{"activation": "swiglu", "optimizer": "muon_variant", "warmup_steps": 0}
Each number is 128 + 24 x the weight over its row's rms, rounded and kept within 0 to 255. Layers, rows and columns count from 0. Numbers have three digits each. The size before them is the row's rms in percent of the matrix's.

# up: layer 3 MLP up, 448x160, rms 0.109, rows 180-234, columns 80-159
# down: layer 3 MLP down (transposed), 448x160, rms 0.186, rows 180-233, columns 80-159
# gate: layer 3 MLP gate, 448x160, rms 0.112, rows 181-234, columns 80-159
up180 101:115132130113107119139122118133160134155111066147116132105165087144184109111126144120127072092143154155103110148167135106143125118139124135102102142152079079106101112142102139120125157153130121131110155148104152103155109131160126144091156108
down180 100:139141142126127132167140178179161106094156128122126101139123151116156078145142074094131140109117159141125121137142089132121107141162081122081117121134107122093116125137108159158139109098135127138127132113099096112143109131113115098174136150
gate181 101:134177123114095181140134129151118076111113141129130155124113156142149117139119123114127145117103047145108090106114129117152115115151136142108090139104103144166121095083106132151147137141143143131115112162148139113142121156108095093121132127
up181 098:125110133078120113129129111093154143129106144126122152156129141105159149131084144166086120167114114143156175101161091163172146116117123136113140140137128106128111107145130170129150112080105109114126168105156166159109094116121097172137088148
down181 098:138124104147126123147159127132105125123123148109096141106127115165139169170115136113160122129148143102167096114135086138120135091168148109134099176156121139138120109120075116128145084169109076115102137097108125126136143105082140098081100111
gate182 098:152072155171112130147123094154122140124090134160080112112100158086128150133125168130144147142142152106124148110130081139128120142140133145108124111100123180130142121185069121121112158079087157149131112141145085133149098155152136167123130137
up182 101:138130106142123090113147110150122141133112176103140167132117137132143168119060154132106149176067117128108122164170119111115096106058121123109171113134134154138150152150173147174127112122131158105124144137150128146142154124152142183141095119
down182 101:134114100148150113125120126133147117133111146124114157119127073182088115098113045110148142075098137182150148151136135135124109151177108126129141168164114095162135099106131125115142101146146124155141069094132113110125121124121149089125133157
gate183 099:071107089165170139121124132163140155127162128141141095115126129153100143142135175157130118132117138107139115127114150131145097130105108109166150117147090177094167118113118129149114117140112092110168138126166129135096106174097147133127127145
up183 099:104121156095111158153119110133114094114180119160102125140106112104155090151160111080103109100114152115122136130149139103097134140113171142108150141151138122100102090121099127130104127095127106122150145102112133136115138150145111131149129176
down183 099:163105144126121137141169135126074121147138160117128121129109146133124153131133132106109127132073160133126099135142132121156106104140138118145093174130117141110115125147151144153137104113149100080171104124124184136158100130120126097108141148
gate184 100:122104114115122141132144162129126115131132131119127107134124100113111121095086138115149096131093118156156145114095146143091125101090115126123176099165111123173118148139099148094134129125130149141102149138111143087099114138125064139108145104
up184 104:156136092131107107134158122165126172070158128103162124102136102125153118173165104143120094131172125109171169124105160118108119095107130110103096142140121112105105120132101120095120101129133095113146118104143191155133096146156103124151146126
down184 105:126155129130116156107130160146135143112084125177130116157106145107110110164116154128130094127171097135122145132150125112096143136108111081148149116125160137113179083114080133109129151164143127110167150105104103115085113144185120163115174108
gate185 100:106128145067145079123145138115153141107138117106095147157130150125154138092157128120107101120099141159128115108164104182111131120144132103136141119076113116160127178119154130124123121106096159121117087138076148137130116127152133115146139186
up185 095:147088111108144144103127134077130113122113114105106167126130136128133148098115112159138144101173118106148145135128118086113109144081168123151165093159132092121129175129128117135136099112131122116156190125127157122087080125087102107128088131
down185 103:123171133102110100128141110122114115123130142137139113147086104138155136078131124132115122156115138147103167130102133129166097093136147174120142107118052105125136091091143076091083170130149123093090117121118124106137116121134095100134144132
gate186 100:163081121185089099093121121143148094104106111096102118091104108112140129138102121097146162100094144151130128124099151132138112145081167115127138136138125096121169086092134083110144135127177120147109128099127079108129164152090153147154168120
up186 106:130131115088168126143131123140124087131113119089170113117145109109156103109144111169136097132127138082164138115092137122116123131142157165139074113115102149108140111134135102181118162089151131148105145174119080129106095122137136103123119148
down186 098:108137135120090129168182137165117113147140104148119138112142138100136124147093133108141139118147119108104132145140103102141138098156135122086175092085106126140094116080176095143127091137085102075109161147141100126124086110139112115135176147
gate187 099:156122131129105113094107183113110126130119139148117142120099133113092091152129131114130114162131151151145122131134094156091113152129135067117110118105044132152153103153154121098133102120077106126134131129104130115189110120122093107097133103
up187 090:127107121111116139161088150134170150127101142128106141125127124132139114083150131130112143151138108135162109100150151142151075140092135121154063167095169166112153136156134146133172174148163114116161130135121161090162138152113120078120143096
down187 095:157102166135111133151089119160120119087135122125149115123125115088153138143118089108122106118096105135125136118158140128149122098139103157085153184111119125118135128085151145127101122120102161133133133156151133109143106112104112083152178149
gate188 102:117108121109140106125139160154096113175152145180127111145116136109159101116144131105185129140135177110124154131122113133087117152150145121062131111119112134112139065121126149115068134104161134160153157156101091125137117141138110120126118157
up188 093:083087161110128123119108070089149146145115149098094157178150123124110106091115150167075112126101119128102129134173150150135128094134135131112102163125128134093106147142123115158131131149094120115158106151115176157130115178112167092111144112
down188 095:153140158148117109109147100162117147108154137108134155122178156156136134128125090115095133105141136138106136125113143115141129173124108116140074125156132099168137112154100118162116124130140139072148083172134073103152145150159090138130150120
gate189 098:116110161125170162139114080113151109168103140075122123123095116118137137088129116140144154110147135110102114127179141131095139133117125135114096127100133142147160154077090150132155072151082137104089124086116087127115125131155117104142131147
up189 098:118172082115142138146125095101136171140119125111129132075160143162094092206131150125090137161139141148142141116118088139133141147141164118138133119133123129101120138119152138111132154104129104148169130096132117099129117132149131131126084145
down189 098:142174159123133142140107139122145110116143096162162152091177126093161144133128116146146146102126127082112151098161073131127139130112126138090072106094146096141134143131103143121146127110127106135132080143149132143117135120116116157113155076
gate190 095:107099147134101108156123115128118147148117110127081134130095091139142137114124124109102115103173134144158153144176086136151148130134110146146159185121158077111127147105112138161130145136136142110151095103106159103136087138117100119129112126
up190 098:116144084152104106083197093130138084108117116081151133082131110086117083127117126136137147106130086135120161152129117120150124096134094131130107123164150160123121121144063103122140143139080137176152110098088116102123112133119170090149114126
down190 098:111132137104103141123119150155133129098089164123099152143093131150171155135144077148140147135141114150141102148133116094114118142118091123145106126120147107129155131138116140194152103150133141141099150147149115109092142142100101141162142110
gate191 092:141150105118118159074123123111121118091129118134130176134094116126142139140140121137104171124125113120167124116134139176091094147088152129167129119156164114157115129109146117158110087130166130098086099133126140118135184121124124143133107117
up191 096:202139120097124153129087153140128150126116137163169124143146118102144130173105098162118196113123099099158166054142127161117136115124130152159191132120115090104132141146141106125086089131117170154121113102097133138117141148119174115120158131
down191 099:125115144156121141118140096142123123123137070126135105081121116132082122152132184138166109150104134093158127151116179115152141109124105104131115131153129128131143082095072094127115145154106154160115120157123117106103124089139101110142140107
gate192 093:146159139143182132110101127100129120137112108124107125144120180102094114161141135150113177144092128164145147128129132126145136127104097124146159102097133100146112129170109169169088115083148152139146156142122123140104154136147144079091093126
up192 097:121136168160102134117139189107099137166125121127107146091139114097179126115116115143155113118076174156132113145175144147133134139137151151103150123136119090168159137144084137159110136120124152106144102148081133151136119118124078136125142094
down192 096:131086145128128126120133131147111120134131104168129150119118178135123109124122111109134072164120117116153110104144157148115156155084127189118165119114131102140128102102120156123159136119150134137145117117104125085168129132127116170152125138
gate193 101:094137165163109104130136132133108128136120154101181095130097135125120086120118085131146138136168162093095082105148124120155090138160136160107102108163072146121106117126177115120122142173141177117151109102074175115118138118108124175159140137
up193 103:103115127115096185140149143152166121128161107116117169138102138098098113139192103120098088141141102124164141090103165123141121132119148132108125170106086138107142139099144112106098139138119134156148094119110150118096157117119137109089134154
down193 102:092076164112126138128124114086131144121127108133187110131159127123138111126116126099154102125154105142152129130127130136111148114136101107080119118162119191125145148130159113146126139125117085161126134125113140119184099100149157104155152130
gate194 096:110158112170098145115125128102095122145100125125157132121148105094082127121148098158134087161104157148175131149156148130102114097132171137133101120149091145082125113095143105100133136121143135161088106147157131173127137131095124149151140146
up194 094:080151132172179128131151098158147139108104150137152105129118154120128117143131129110158145088162121116151099131037127101159087097165098101095139155115121168154161134144098153119111164110129157153163149142132125098125055112099096102099125074
down194 088:139182174105135133156148102129151121120092129141123077136123161160120177150115133178122144132160127098128099181137104116165148119154116081099144141144153169125106158125143149126131160120126117147096106120138119150120090107090123120099165128
gate195 093:087108159146148138120157105089157105150119150114144127192131138136165184094098120104100164141141091126114133140128160105109158137142133104151146173153130149130097143082123122115135133102108132116113162128105168129121134145130164085125105145
up195 098:118104121123115120127109123145084141128150120131117142121138087150105146140129108140111152129141126150124143141082129121123122158169110170095155152147121146184138098173077128128095127123118182111133131128126078095130098128092164121066117140
down195 094:111144086118076143164151138154111135139150142123072143130136118118111109101103111133133168147138120140129162145119114118119154069134170144093120138160098137131102165129156145107173154116124115068208127072148144132145137134103158116131093109
gate196 092:154149166153144165133171123080151113101184133103165119139129126138151117125152150110131122167141174155133119161118133107135084140167145121131075112145084109114098111130144137141085100095151141148146141122131157110086132108120138110083117086
up196 100:107125146128147131155121119102159161132086118088129143119123104143094116119147127134130140080157120108115097124133138102151156123172099144134143167126161170111127122146145153158134128092093090139125138119138104135116178112111137119087149135
down196 102:139159168174125145152139150070115087165159108108130136121180131160147112137167147175117139167122139117130125116105090080106110131135185081148133146126085155158129157154117131147122103138140162110181095101131120131129139119155148132117105090
gate197 111:148123138108180151140108111156148119073116127110132136146139102132139156134128131147132173133096150097084098148136119156132139141082126092128160150122110118148107165137130151140115130139155102157158126157142095153160108137109130131147094147
up197 101:150115092142120101123146136128157149105120100131143109164068110150124158162146161110137118106133128127120105160117141133124119191104145110129135155129106145151110143120150150143121146137148129096132127069086108090199120086110128119128106143
down197 096:118164122122126156122181134111107146151137136171094123165102179148146115118114152105133171120126134096148136181101108145119140145116129112143124137104158173102135131141152123136085153099123126109101157148097130137122144124116103153173108158
gate198 099:126125149140130139132130127108096089114154112105142146159177150092140153066152127114112147123110130147136143156132095127143082115140152140118124080151127130113184142087102121148168080169161096141132204093108102123157151125120126122136134136
up198 095:141112094125117197107155098130118106130145117175103150121137166144086126083135143131178138132148148129125112138137120107112155083117124145132169109103138138130087127115125131108162167119116095168131125134123135146122096124149131106112146141
down198 097:150129178146122138137138127135166156183100111094135143108162077174171154113128123115116145149133094161111093188106154117105096105108120153069118116151130132154117125142136109128138139094155176122154096159117147158143137152144146119160118118
gate199 091:124148119109177110177118136124160159095144105111141118141121137158166132082102116110123114105165115117118148125121133091177117146110119112097153161118078154133152073185135112111095198130122102120113166125131136182123196134142159126158120135
up199 099:161109117142156134126132090118146096148107120118114142138079124125111115145137131120120208157125144144125107088100120171114142119134124158105144101153097109131088115149115146112127108103125132185133076112118090174096105175124083141126150105
down199 094:104132130119127117124107116109113098138132132140081159109133109123135112140111133135157092140152190163164129146133121124113123132183062138115109113172133105151124155120115099123131112128115132158114170099141134131155146159128124150094156137
gate200 105:153103117104093145128103122142173095105125139126152155153146119104138099090135120146110104158147149127121120093138155123146176163130175145115154144137139111103123150149123159149125156137166162099135091136120114067135141117104085097165154148
up200 101:103116087160133128098158117120118135152146163132116125157072111123072138140139183136079147151103119096099103139061119116126168099137106170142142110122128132127111144179185150120152144113149130106154126127165142121139091164163133128086135154
down200 101:144129131150098144117115106146154133133122188116100169188106163167106128131105108123169132156106172039151117150135172150133144135127133137121148134134110141159109132147127126133138154100153131148121124115136149144175157163186136154144128144
gate201 093:141131160110118139092118109102116108092101134121115101157144111119123133128134104108138145135121118096111119115162091130137113128141144135134087088135103164122136131139136101136134150086174131135135091113133147117131111143179115134137128178
up201 108:091153131128086135127102110100183160111104127133107115134154096141119095100139127108102124146106108138125131135108074127150119134101121148095142124145119131146131141162147151143089141111147105119128128136143129141104143138128116141098115154
down201 104:140116153104101153110122173097128134136135111124119109113117104166145112120129145138120131097141126107169125159120119106102150114188125121103089158142127165109109116130167099135127102155159141117145075131153132123138128160094160169151132135
gate202 095:120149130122122122114139150131117152122144159135084170131148149091100100104122148132155157120104138141120129135157134089141160109129093172121131117140129124143143148159111128128158118114085127084117105104154166103139117108118160154102146138
up202 101:168138158134153144117142179136170119128112152152148129155098190129123115164171136106136124111126147118101151170076117080126144134143144136125132157122098156167115110137134175170129126131118142088155129143096116172169130126090126085102126133
down202 100:111134120133161116132120104095143163151125145113141124153166109136132150157138170144097127192149124135124163132122124156167119130164134128110129161081117143093119113092122172148165150179136107131159128130133113131093155107162112180102091115
gate203 096:103115114109112108104121152106116083141115152109157125148153102135113101135140096181120136152155112086129123119105140171176112154171121136101174163124150099093115135154101167109126130146126115154124114101127106124135098127085154071113190114
up203 093:165105148129152140148151123150122128131129172130117092116167164144085173122117147105147127147120166099140125136099162169131157108142116128117117156116116186127102082142123156158134130148081108133139148122151129136085109141108153136124130136
down203 098:111100162077123126105070098131128114092157174106117134113100114102131129116092085155174120102152106110105134121121157140138094087101176110126116138111136108135134118123114151121186109155159140132098127140166144142150120130135132067155109143
gate204 099:167160131146134148107133098130163113068157118099128165153146119102146134142133131131118102101146110085095118102143145140144144125095151094158148127119142133134164155123162120142148130147151147094147145091137171074155133102168092140099162152
up204 093:070126131133131114158116128142109093151122118135114112146133153125121124122124132181124108112131119089150127108091106115076137102077158136163081164145096116094115099117149162113102095139137164166124189096094124156101159134115081102131131115
down204 097:141147154151161108118117141116120120139133098147104130138094139142135136112122137128111086102133118102124132092113105128127152088090145127140103103116161111110155120124134195139098156157140167136111174108148145144142164074136100125108125109
gate205 097:134120131110111099114137135097127138115092140108118132174125144150085133126122168163132123106124105133112086157090128111121121114115103133104164133092147116118097170070123165105116118130092137105146109080196104150179147134133187119117099086
up205 103:116173153109130123118140164127103100142088108122115128151135104095115087122169101075127167099159129124140152178141141141121118147081143166158153123123108132103154114111100112113133092145100108153116166149153171116128121130105149167116124157
down205 101:115154160123134153138125169100117116132114142091115112116124091133151167115167123129105133136119094149112151147113151134135106072101143106113130124107155122102131124097114148182150148118101168097113134126118106135157138146121124121145070137
gate206 103:152143100106114150109156120133151128123155081119128117126126123122107122167174114118102116146096135098084127123084129129130132125189135104091089104133077114156162117127171107161144107101109106077113086130147120118118165157122143079121125124
up206 094:093126154116142108108108124102110104103153140141166081123121121152135129141098134153112128136093107147155152124117129181077191073085141161106120122169130067109169117106150162162156148135171132101143136154130135150113150112102125139140117123
down206 098:143112130129090138162150153142101107070163154101140145120122179162091152180117103087125130153119101119091139153159156137135157141130136151114096124136100131123123125123161076115128162114160098120095138157100142148130117124110199162116115113
gate207 107:130102140114115106130154147123107156130107144124076109155115110142157123086152099096152130136170113151127165143105134120127124138126135133206112120102074156135127119136135136133172138141125151133101116143090142164128131123147122099124149064
up207 100:125136134181166127120115132143106086135155150150161131134132145141134109134108133140065138098096104106131091112111074147101123167150146133124141101140109169153121111086109125143125135130163093163096132133142087170107102123090154127110121166
down207 098:125151162117107191124117115133152099078137169126169131133103136102154130111184165121123103132172153097124110157144122143093153114138104109134122141173153130120086120166129133144129149130126131125159133122156120163097175122083184143148176138
gate208 102:131146124125165137147115133087126155120122125117122135137136138152143120119136128140132093099129121125137137102134142114094171079141122129086098105087092143079112133123136113114157140126066138131144159117171090125143083117147130110104140112
up208 093:127095150136047141114159136108128133151130109130144128142133145164144157101144107150119123086170131140120131118080125113081124150142092126135118131137125145107163113102145146063101165066158159128119122137149158121100107107157120104159126112
down208 097:133127117103165135103100111138099128122098105158133156118116172121126123104126117098101133135197111156138108144128102105132150122125108115164138105139144123175141110170127093157150167094109165136158137157129134129137130100134132118125120142
gate209 103:148088115111167137139111179086143150126136147075142139121151117094092139116134069119121128158066108128131102103097136115119106115100125123110110129133119082148101127097096124116121153185112106182135135130150127154122147140105062159107133120
up209 105:142134142135094125135137107122080145157132151139121136191126156132155100139162142138130120095161176121120113128114103107136125149138102113124149096141114119124161162139124112154160157161161142119075085095129104077136144149113152130144133129
down209 104:145111144118115108103101157101107145115129127141205124128132133163142120119140163079121165098125135090108108152128164121116112176085121159114110085180119146128133127153119153122110109114139146101143121123114153125157078124102145076142128107
gate210 099:175093084107153133159165132128141141124160125123153127101118143091144125130124092157098142161112087145124111121151153153145113113133142158175146090164149111131119144143091152139140158111121164152149117136105180183101128106128127087108139144
up210 094:128116156127123154081114110157155149119151149108138125126121129122177111122143129107146101093139142139101144121120111109133086148137112088108150082142134152146145132159147108070142116111136104096154097116149164154145130174149117104144127102
down210 103:137130106162107095156107159164132095104086113100142132107080140111114112096119150101100150103114153143120123137125179136170130139136122134128101137125131154135086141141127126101160122153139167131124146130098106141104092069142138141073122170
gate211 101:068088140161170125101110114128158113144120117137164086123089130163094084162120180152166145141150131148107139158135136119083158161111112118105159117124111164093141125130117136122132127107128115113129121114186109122083135128151109127124106116
up211 099:104098136112135114112145105168120166158107137095104145114083155107099113102158163171113127140163097074142153125094131138105167114148059109138169136111138142129127126164108104140139156163163133134127160150115141111107137117148155118132057101
down211 098:122111161095117102134138161107093159115130151127125138146098141144090105111109136121160178104094107128102126127107126138152155137166136154118151112147093104162074141135124122111055143170115161143166101085120123113161178085112125123152130154
gate212 095:165128135082145122088108092115132139129109117131114137139155150136110084128154137129125117102174149113137139132088157120100130149143127117117082142107163115066118100116108148124152113094137124124127115103145146106103145144149109135147161125
up212 094:120146110126126116154078101142163102146118149095150086091115161175162053140102137139064101121166128122129118124135106076143102124131111153140139147107108165105138113139149159139145150089071141154136149125140120131089144135157159108111123131
down212 098:120146102075149161119133091131090116132177152109172101101138155159135110112119108144143149128105107090128134157101095133118127153121111127118103123137101131141102122152146174159145119142113125073133102136083119117126147110123172155147099149
gate213 105:132132095115120107145147115155065145131143130146139123146183146123155148110179108121092096144074097163116135105119139127127124104162130119168191089121143131124125111119154110117117157171096110130119122148144123104078141152127126155164136135
up213 101:112099176106131087115113180111132128125122122099127131130132067153125134130108132144116069086141142163148127153170149181130132118130136095145112145117136136112149085111094128098132148124146100107156133124165106175144102175124160143157080098
down213 101:115103100124139140134162088127112119147121122140109130127179162101183119118157084100117143145106093148147129129150123138132104123137186113198115096134112111129159132113122185122097132135113094143095113131157109094161124127140099143115096126
gate214 094:116139140119146113107110121143101145096127118109143165165121177115165075153183132134094102133133110166167150165106114104120134161125159133094141130129163130077120149101131106112154134103092141140099116100112142077102116086146114074127124124
up214 101:125120133129117134088106133158133097088127134154108105155119149141098106152141134102155100143125103136141139108118124113161116130136137089090114117114092132110146155160172137094150118110126159133098086107141122139163106080140137087173133145
down214 106:101100100110088118106117117124100118118115123137164108207135138099105099145174124126117131137089120135130114123134134142083070147098136122102129158130163151079127131138116119112099077082127153128096121108109164119122151061128111124148102159
gate215 105:107156132131152139118117107104102173120185145122135131166160079127122111174133146084119137125138136125122165151112122120133096097121149117093088094119152103147129126104165123142144117145102106134100173129111095088129088111152160143137181116
up215 101:128145129137129087121126118129152112079095152124123103122133130159159112136129146126160134094122115121078123155082112146069154129110110169126136141123152108114117116173131144124149100134186139099167136121133153138096167128119168102129155132
down215 105:150109134122134087153109120212141103136115131104145113082099137155120121107142137152159119132144130100113097137150120114140155099132136150110141172122129143122084065107124166128144111132129093130134127181121138148140161075180110119160126118
gate216 107:081140131140120114153150117115132143134111177110170112108152138148117125141168093143120160135163151088136133121143164158154135087098146133154119156134125107115135102124126122117145114147152175132099104096161110130139101128179096111146089172
up216 104:140119099111147139127120151134140088137155160141143159131125090090131167146126141159133133147125134145136140178126137111167177130115127110117146133153155125150113132097120121093099134128110122175102154136141122154074177132124077172090132080
down216 104:127132138102118078118086095122133111133150155124137129124149070169124129147090145129107136142143096155138151139129146117142096123070089128137131128125175172111086100138132131092155116126174174134173140133123126116103126177127140085122127138
gate217 097:081160137154147137131108102170112161175133100129115133112159165142100092114097130123109145167160155115144159134146096119112124144121175132123126112113131182151154111149159128094118146127100150123130145132078157201168115115107141121164116107
up217 103:159123158162110129139173115098119139126080146104158102126106168134150114141135129139135079150126148168154150178134097112088084162135151154145109095141121120085110157147169128140138115085110120125163131126139137178124167096121132101141133118
down217 103:108148080118133160144107130064175154100105113145040127148135135097123104117137080133146130169134183154140102138148130125118128124141126122134135098146129125140113116132078128148167163132119107144151121104118094114102106116106126165152121147
gate218 103:143138096091145117052146132119115132153168078155119106139136107114127129132133115099120103120137099108167153156128112139139115135133149155128110137163152109106105112117067157150130091121150104178138118132121134115120112142132134113123112113
up218 099:156102124129143138125134136138197113153155133146149141137108169145097123100130150108153109162102146132113080117124152082081095092132113148086137154137126139111085125143171128099120152138124086171129162113090134165137120137120136124133160128
down218 099:087128159134156096109152183136088108124121132169125124134092107126112176161122099134152105121144133133092163088129135112116120124097115161142118137118127112139095111140162064154101137091111137092167138139136137097123102143126115104152139070
gate219 100:108131189112090113108158131127077119121117110177110124141128146148144137143160132153100144078113098127146139102135133130155171120165111151101127158133112157129120075116158133161132134146126130121153167137143139106154140109099144095125106151
up219 100:146079125115114113113179081167118115092096116085100100090091111115090132101117123149140137135096150106148128113141112128102110159105135141138115143110111142103098126088120120153106143189099178152140143138088124108122114106167117149129158104
down219 103:118107137120118114157124179140101116139122088130122137135176155113103129147108077128092114139126114120131133133142126119099180123123141121127112133104159127134156105099173094145086137168123091129121078137173151171139123071109134105086083117
gate220 104:141113116146116149140151136143139139120110137118117101103139143125092088139113150109161090144125104115142156143112109131071109160151123115127127127131101160126116152152149092168215111117138122091106196096116121155136149097140110155168114144
up220 097:159089151093180135112099145126162091125117151153126156175171141143109144105129113115172146146128084098077125127074142144094143098130115141134151126097113133090156129116126154169133124153166124159152121154160163142087117139126112128079127106
down220 103:125109132162116131080077141108154114124119103075101145155162140128168107143129156093129086134136136125133145130102142129146092119135099145152131135125095132117117140145116154143147116099126143163091116106159104106157127168144110101131126123
gate221 094:146104062107119136124134135161099132155091139109160155084139142107159126157154081127140119114151089132120098136142092115111120131117143119155137078118120129097096144124085125112130125137122136147118138132103171116131113175167149110128113132
up221 100:114115154093107053093118153148105147154115136100157071132096111077116097118134121131130113111149155145134168099137144091117116116109089083132138164147145120131164125116129102074140098136153127118120158097141157122102125118140171120138082078
down221 099:120142140126138148131141143111141115123123136134111093113169142158132095176129105128127128125123162131115139117128162114147118100171115109084157111127129140141130088147164145106143094074116106118183113070120128128145105121117152123213126115
gate222 097:134099099155126125158180132133099170134103132142102103115106174135131116120101070128173133119089138133143117117106095156118149096122161139158122088149126118137169122094112113129131173165151103160146102103142110145098115149106133088087115105
up222 096:180164099177128147117193117142127135094122137149133123100084137130111127135134128155136127086155153125138127145140129130132156142123095079115106100124142156118091169147134125099135164064131133099117126120169155146180142115104095100135116092
down222 097:142125157142162172120202120119133160121094120158123125158122128157092087122125105108153142153134103112112117128123108135140164148083128129138123157117151129177101129163171112069104122116120128157159119099135084141109144108117106137118109123
gate223 097:084085147152140135126112106151126101168151193140111129119148137126128092123099143123103113145154137121101186144126164099118121103098085116121102133147104170112102112148159127153100140148161161143112108086128158130116150162081118114136126132
up223 099:125148117132114135097156128138178091109152152107131135121127072133089114113112117170100115135132134135117116093087128116120134147099129100132145146164110163130146111130126113162144123102166093096150122118133124116129132159142090094130125101
down223 099:131173080140129134130133139133115109145138110133151130098181139144125134175112186139108135103098138117116140117137142112127151126164160161163141136136107172204126139097121120124136117163137134160149110133136159105132143064140152134111112182
gate224 104:159169134107124090127147134124174127185156146118122111110161171141105112128123100115153147143123083157134101108066100106119115104096153132104138115103159138107100102126144132130143134083109127126117148097115136133127126068128089135099072147
up224 097:121078099132126098157112131147171120129136141135132144115099153105155156117150130122080133150119126080128168109118159165141101100104111135118118158101156173117158122123123097102088133160136127098176129104100111129151167138089124136172120125
down224 103:123129099133137138167128133079124133152050121147148177090095113098092130176132127079125173106117092126142160146132164116142127125111144146131146087109163149122124148090140106102164130113116153129154104100162157150148163141095131143135147131
gate225 094:088146112094118125151120120151135130078153100082139130111127127118154074105086117126124122152122112110132133126121112114136119155117131119097120094168102122109173143129178117142148121126155112114133158125149123102176101183135122138117108076
up225 098:137088117154116121147086118144140137165128132119154131155142140140128125128132080083111095124066173112103164122127141147141131161116125117121123177154130149156152110137112155099106131154102101164070146137127107130098124110137120141089164130
down225 097:148119105088116167167159084177120133102141136099132145137188138116165153124090127092129137101090120115121105127130174117159116129136147112127159108146109122102192155121162090124162148128126120099141091095154134141142105160099138103149105117
gate226 099:128147137150171117090143084163109107094153117157142093142125108137149156136095116144138145100122108107144095110110125186096093121154141122116132133131100171121153095153149112165124129144136138136146138149132138109142144150152167097117132109
up226 102:170124125152097101153119103177127113140117158129134121162137126113154174146141142139150103135169109104129155135134102151154131153116118139116149120124125135122128162106137122133181142157128111127193087168151143127103132120122128080158130117
down226 099:137130167075122183131205108143153159127119113121158160156127115114095120155153128129089128155121138129121135140121136154130119132086123135150134068125138091092092151147160123090129141142117113100128153113101120121077117100141119086132138118
gate227 101:126140135125113172116092133166101149175121156145145146119151094143152148167128159112089176129153130096071111127132108121150166155117143089140139152148149100125151146122122145107129168189118096108157124111137107122107154149136137124137126098
up227 099:124156118075182132109135116133137128118161124131131155104087095091130116089149161124131162102098109099132130145144162122109101124106107124127110116131147115149141100101116124107121161139116154151142129169125122135086093141143125133133114137
down227 099:117131187117124131155155087135115101125115091105092117109123141149134157138135096124110112087110132148149152113134129160123125091164153137145146113161109113167127150138114091153147119088119110160144126142090141093127116109162093079113160163
gate228 110:121104163117106155134126137120158160071164140120158104142117140139141155135147122107097140171137136090087201140093142153096174112116187125138131132145147141092160095135144154146123129159159114136086147158106097126102123077105167123107122141
up228 101:095097171072120089130150117128141160144173130168071101130132119105122110098129143173084134152139097102157140098141152089146128135156111129140107138172139159098106105167153072112108115177143113126116122090136188127122144155138129106133149109
down228 104:195187144107127185117107127083119124117108118171133138128158126106120154139131146132086114160129134126121124143122154113147105153127129122151115147158112131115105137135148135129128165143149130117106105119147139137171122161135113084104099129
gate229 101:118093131142119113152135092138132170140150159110135122137111143148129124128144186113158069132078145121157155172122146106115121105168150153151144107118171108126119169144157127118114140135166158096143154158102076143144124105137124103129159149
up229 097:089126095128118075120095097120133171178109101105130124179117153110162144128140120114080144158116155121133082140091117189122147115126137132116148087128139169160156111144110087130178135154128151154110171127167146093166127128137120160110102118
down229 102:131133141095139137142129095074105104080132096106136135144123100104115141104135116100145098149115100154134130188121131148129131158123168140118170100137121154167107166140163112150115156110153062125110101111121082117077146085088107105185133143
gate230 093:120080086141156114149100111099131137129129131157118139128160102146089183124121111120106099111143124095182111102135162119101141131136125105152149089162094061131104133150123109123109139146154166127147124117092153133088140088140105090170126126
up230 101:124126137133125104148103152124120142114123165180160141131125110148109093136102136123127133145133077138121109090130124140118147117144079134159130124106116148148100111085159117077094094123126145121124121087143093065098128169142106094092079130
down230 096:137116144179128076153110132174122132120130122082143094104160113133121193116144145120111125134148170135128099093154111128104133189079128096137131159139150124157111157123141133081131121150111079112073173133136125126097135119146132118135128137
gate231 098:107124114119105104082123132137147147146147124060109173153116166144123135122142131072120145171108175124120127179095097112151159138131093105142123123149129119134116165124182146152136152118131163133108103128087155105118130117163101155164123111
up231 101:125155120090121124137158138131122108102173105172115126140119089105093103156119123125136174134183153111076115112144120089130127140128169102115169119120103160132092141142134122161138120119162157126115097146088100117152117172125093143096142120
down231 103:130135151120122130096098129125115109116094136165097150140137173147095125128110097110136128155116097113120113158136112151116125132158109186126108163121085112158124121196111167159096169102122121118105149110107115131151098138077108115103120083
gate232 099:125154134116133135122118113168104141173181160134196082155155110106113103159138133121118110168164109114167114134105105156112123107114183084070136135098114149129155096114143133139130151114116171153135087120139119169131116098131163099142115132
up232 091:079152144087150109090145135142138100121092084158100153154134179112133075117126158160143124133131123156068148131146143120125128153145156118108144134140101148120114128143105119121140174117141096170112131167103144148120108142108090148093127127
down232 096:114105152116107153142129152089129143082152107171130114167095088211149123150108107143104088150114131108146115177145105149112129098077083169116106145096177159104147160144138121145099131133119109152143118110148113108114094107154130116129150115
gate233 094:139121048113127148104122109121127155152093136106129080129100119120159136153101132114130133127109109123135140132075122109091144137137139122133133159113137106129126128099147128169098159135107160152115133196131124117128169129132124103086101139
up233 104:108146127151135068152124121106132098084104126125114097102118103143151138158148107132099127159145146179142160157125102138117097123141089202129134129093089089131136116141123108154077128134128101102141155147117097110098133107143138182164129139
down233 101:168137159161150085112154111136113109160160118145144135154170042103091141168142096127106136123166134143168113135153136156102121137104074198114131113096130099118152130127095112149167107117133097155108141114132093118126102145113104125133105139
gate234 105:140127154112136134116150124158099128121133136170158142116146117134136127080077096143133140116175067178107116153117138097129133123112156091151148143131149134125113133099170135120123070105148129137169088096129095101170100093114131101100136110
up234 103:141096121096096099141134144125173110147150126127051167114148137110124125112131122130150066138122117145116149170160105114126150108147132089143129169120154104116083156101129111127189146142149138105168084082128104121112128121105105133110096141